config.yaml
num_hidden_layers: 10
hidden_size: 128
num_attention_heads: 4
num_key_value_heads: 4
head_dim: 64
intermediate_size: 256
vocab_size: 1024
hidden_act: "swiglu"
norm: "rmsnorm"
norm_place: "out"
norm_eps: 1e-05
positions: "rope"
rope_theta: 10000.0
rope_fraction: 1.0
qk_norm: true
attn_scale: 0.125
bias: "none"
tie_word_embeddings: false
parallel_block: false
init: "normal"
init_std_qkv: 0.0794
init_std_o: 0.0126
init_std_up: 0.0794
init_std_down: 0.0126
optimizer: "soap_variant"
learning_rate: 0.00742
beta1: 0.95
beta2: 0.99
weight_decay: 0.057
lr_head: 0.00872
max_grad_norm: 0.5
warmup_steps: 41
schedule: "wsd"
decay_fraction: 0.898
decay_shape: "linear"
final_lr_fraction: 0.0
batch_tokens: 65536
max_seq_len: 1024
doc_mask: true
train_tokens: 173600000
max_steps: 2649
dataset: "wikipedia_en"
Each number is 128 + 24 x the weight over its row's rms, rounded and kept within 0 to 255. Layers, rows and columns count from 0. Numbers have three digits each. The size before them is the row's rms in percent of the matrix's.

# layer 4 MLP up, 256x128, rms 0.204, rows 214-255, columns 64-127
103:126177112134127122151153084114125074115094149196151118124128121092129120134082112125115127179108126134108096127098149131120076116114142138147148131075125119095124102146168134115083129124168121
106:102146137114140145122101139149141120155190133129111152165130125156115138089129111161126147136135104127086104121154089099138127100086100113109123116091097142155151143113156143164119120119151129
100:164111091123128124087109087149111127116101132145140146124126152133122119162132132144142114133122136143154172106090136150154143102123074144124093135108124125152173110138121187116137142141132149
090:140118125084116123090140130109149158120098106110154142147092117087146133124129135087155177127135142093176113177114165173125101154094149173119110147141115168109141116085109105084137155116112105
088:126111101152095144072155117153146147165125157155122145087098090167143151134099155130102078127107152114130117125117092142162101105126129118140151138139141141128128071151111119123104147150128173
102:132110143100078145132110088146168109123146107146137099168115128178150148144141115141150111088096139160151150127148087099127115121116132110143171110121151073103110126136115101166122101143097153
095:139099103126173117081075129134149106107156150094171165116125146138129120124102159117094134091120161113161135137128156160170086125143111114117106141134105102118140168157144111072141136107126108
101:116107119136120162116145070142149147127164159105167143096143133150118124107119121114177144096134119132104151165117168125162134095074104126124122146081128114117130122146136112103137128126096158
093:122095084117142115141130132123117142092154138091068076159130094146121133084117084142126065134108102138122102081143151130152163137108089109166132136109132121086129119094148118144123100120166101
094:099176103107156107098150140167163106148141144092151126152136172139142140135137168147100133124084103133120095130106162129168118179130117176102130140113120128139118148107117120108154137123114108
102:142125110132143106113124078108117129147130112101141145128098134108136161139107122096110120158105102118091114132125092103124129120118105193128120121116111150123101165064133119107117086138113133
105:129112116143117092134138115082125147144168076149098154112173132108168130150120119162148110115130137113153133155171130133130154139130093120120111131140160153057121129126134139172103118136088125
097:147147090137129118097146142120115108150104149119118108088117106178122167176131140117119149098130161134112107083135112134101142145096144165168167099134122156115120081109044138119137120131096119
126:072112152103122099122151171142103111145109141111120108094152122171145109189145124079106139123115141142172138144132141136144112116104122103127162088135127177129108107127116156111118123152159149
100:140116118133097151119146108114108099132127092141102126084095158119145138150113096140124079099141139104092150106143137130167140133142089131069133140118123166129125093150139152130143172170112108
103:142141112149111131119121155147153140131145132139139131109142090137113122093137150111120116130111143144087120154127184126159095151090092143142153095140135119114078131150122100128154136117133133
089:120144138151114091153106149124117167139143100136129114098134124152155122131156122121113108154125101124128171160125154111100126133130169149121101128146146162114136144129104153143114170147141087
116:124156158087153162091126165115106113120136126142127146133142145141158141105141153133100119109149132119109110111143140152117121132159100154091135140140117172102125116116137091135100155092120139
093:106165122156143111108113127108086104157139144149108122142162150047172121131106127147138153117116127078130102102087098139102135115139115136132159161114082138127133148140116128170135141146124187
113:138132097178132127079168182139132131125157170100096179135163066150141126108110144155119130148120152113128140144089108113116137114128125105108087145144129092113140123164172104124120135127129100
109:162202102141093119150130162107143135131104109099076109139101146149129145164097109124126113129132143138145127162162139108116139110113120136102138064134114126158125139096120098103128110159150150
115:080087097144096158132061109156143110121087171179144124118134121113127165154119128117094094134150130123165118116082129098140122126147109176186131094153078096141094133136088118114148107122135146
107:127139131111076142119131132143122140107132145090113108112134171160133091078119108089126148120090139108108158106118129136098088137129160162117093116071145109115121095145124095169120116107143111
103:095099078096152152126086088147148124138114133117146141156143092128145147141136085172124159107114115128107114084143142125145133098144123139101117101135161165139139119122140103146112131157109148
097:166183124128148142131127101137098118096151075103094169128146130144119158142128169140119104114125099133089099129146122140161137114148177103087135131149141134156111162075125100170121142175126148
089:147142148142113123111105146127101147099097132133153151092103103119176143105136090147119126174120152119171112118103103130166091162138134124099129109140150114135098167103086140141133095140106175
113:135164153170123111164132109111112141181123106136146177088149097116171149144114156116140137132133105128116144104103119116095116139151144100151136120127134098123156129154125124144132142173147126
096:131163083174098084164120140145136118148146142095072147119129136120132107109127111127099121120092152156118129092148119164111127111125152108151135101133127125087143167106108148116127085092127147
116:077129114095126092168119136149174079132113099115123123107140057178127140134127142119121147133115104142142130112144091150176127125142189110151123125120124118124122123113119095083164131159145086
101:119098077157081102145153106164097132157152117114135163113110144159112113103130137111128108098139108186145118124118101109151102144088120101158152162144112108124178127116100152105101158121144156
101:130124171127078111132121191116137086144143111109121152118132114099168135112151143077146091115131140096146132125133089136122158129150134137103103161152116148106110148184148107145117109092121113
103:121128164133178143137115134104104135096152164166061133125133095153135122122120139151139152102177088127121169183157174095105136121140144120188118112149185104153134144136101112145121143139106155
111:184103115132120125146161129081129157146102141148176119099108115145153115179127114176096102162112101148060095152136130137096101113134120161117113145087128111116125112139141155151089084113140122
110:168134144143129171123139114135193158135111134133156088174139137097183112128108121135142134075153131095107127183131094125088118145149158111115156158143114114103160140131152123144115138135104146
109:193112113132149121136115108161081135131098177123092128134144126121168152132164131137128122148093141166122176106134134147165114108135098146149126156166085132122127127134113108157117061144148108
092:136106157154122158148064096156094127121087135096149137105134139140067131133133111144156140101131109123120153140145119119152150115111109122122141088122137198119127142114149143170123139115135137
085:139109129108157136127088127145143162165117153108135120132145035143100121125102097167136139118134121164124101119108128152130148159144125178132147126121127122096122132082102108107119134112105130
094:156128118109153105130159168100103164113100152125077144129125102129181121171157107150134107121082138112158170090120098122096128147161147122102126102154156136152107136107138156121111133155136115
105:122181109167123103108127117063152132090131148163150102108125121125129088139130164115147131141138074068166123170130114130102089136158097160136131136118142161127139115190148101139123107159109131
084:112141144145138133167089135129094141115163090115088104114129116105139130103168136156109110142138101105138146126153130065136174122159185106117137135130114091137115153083123135163120170148142137
108:141141172178117180151110170090101121164092153142097139171092123157164147115110107115122103155127107126116147130101132159088128124118139103102131118092114108132128116147138156150137093140133118
126:086125115097102137128142117144133146117110140147107110148144180152121152133127114131119117198162144091115133138197116087116080126091101128134105122135132123142100159120124131149147143158132114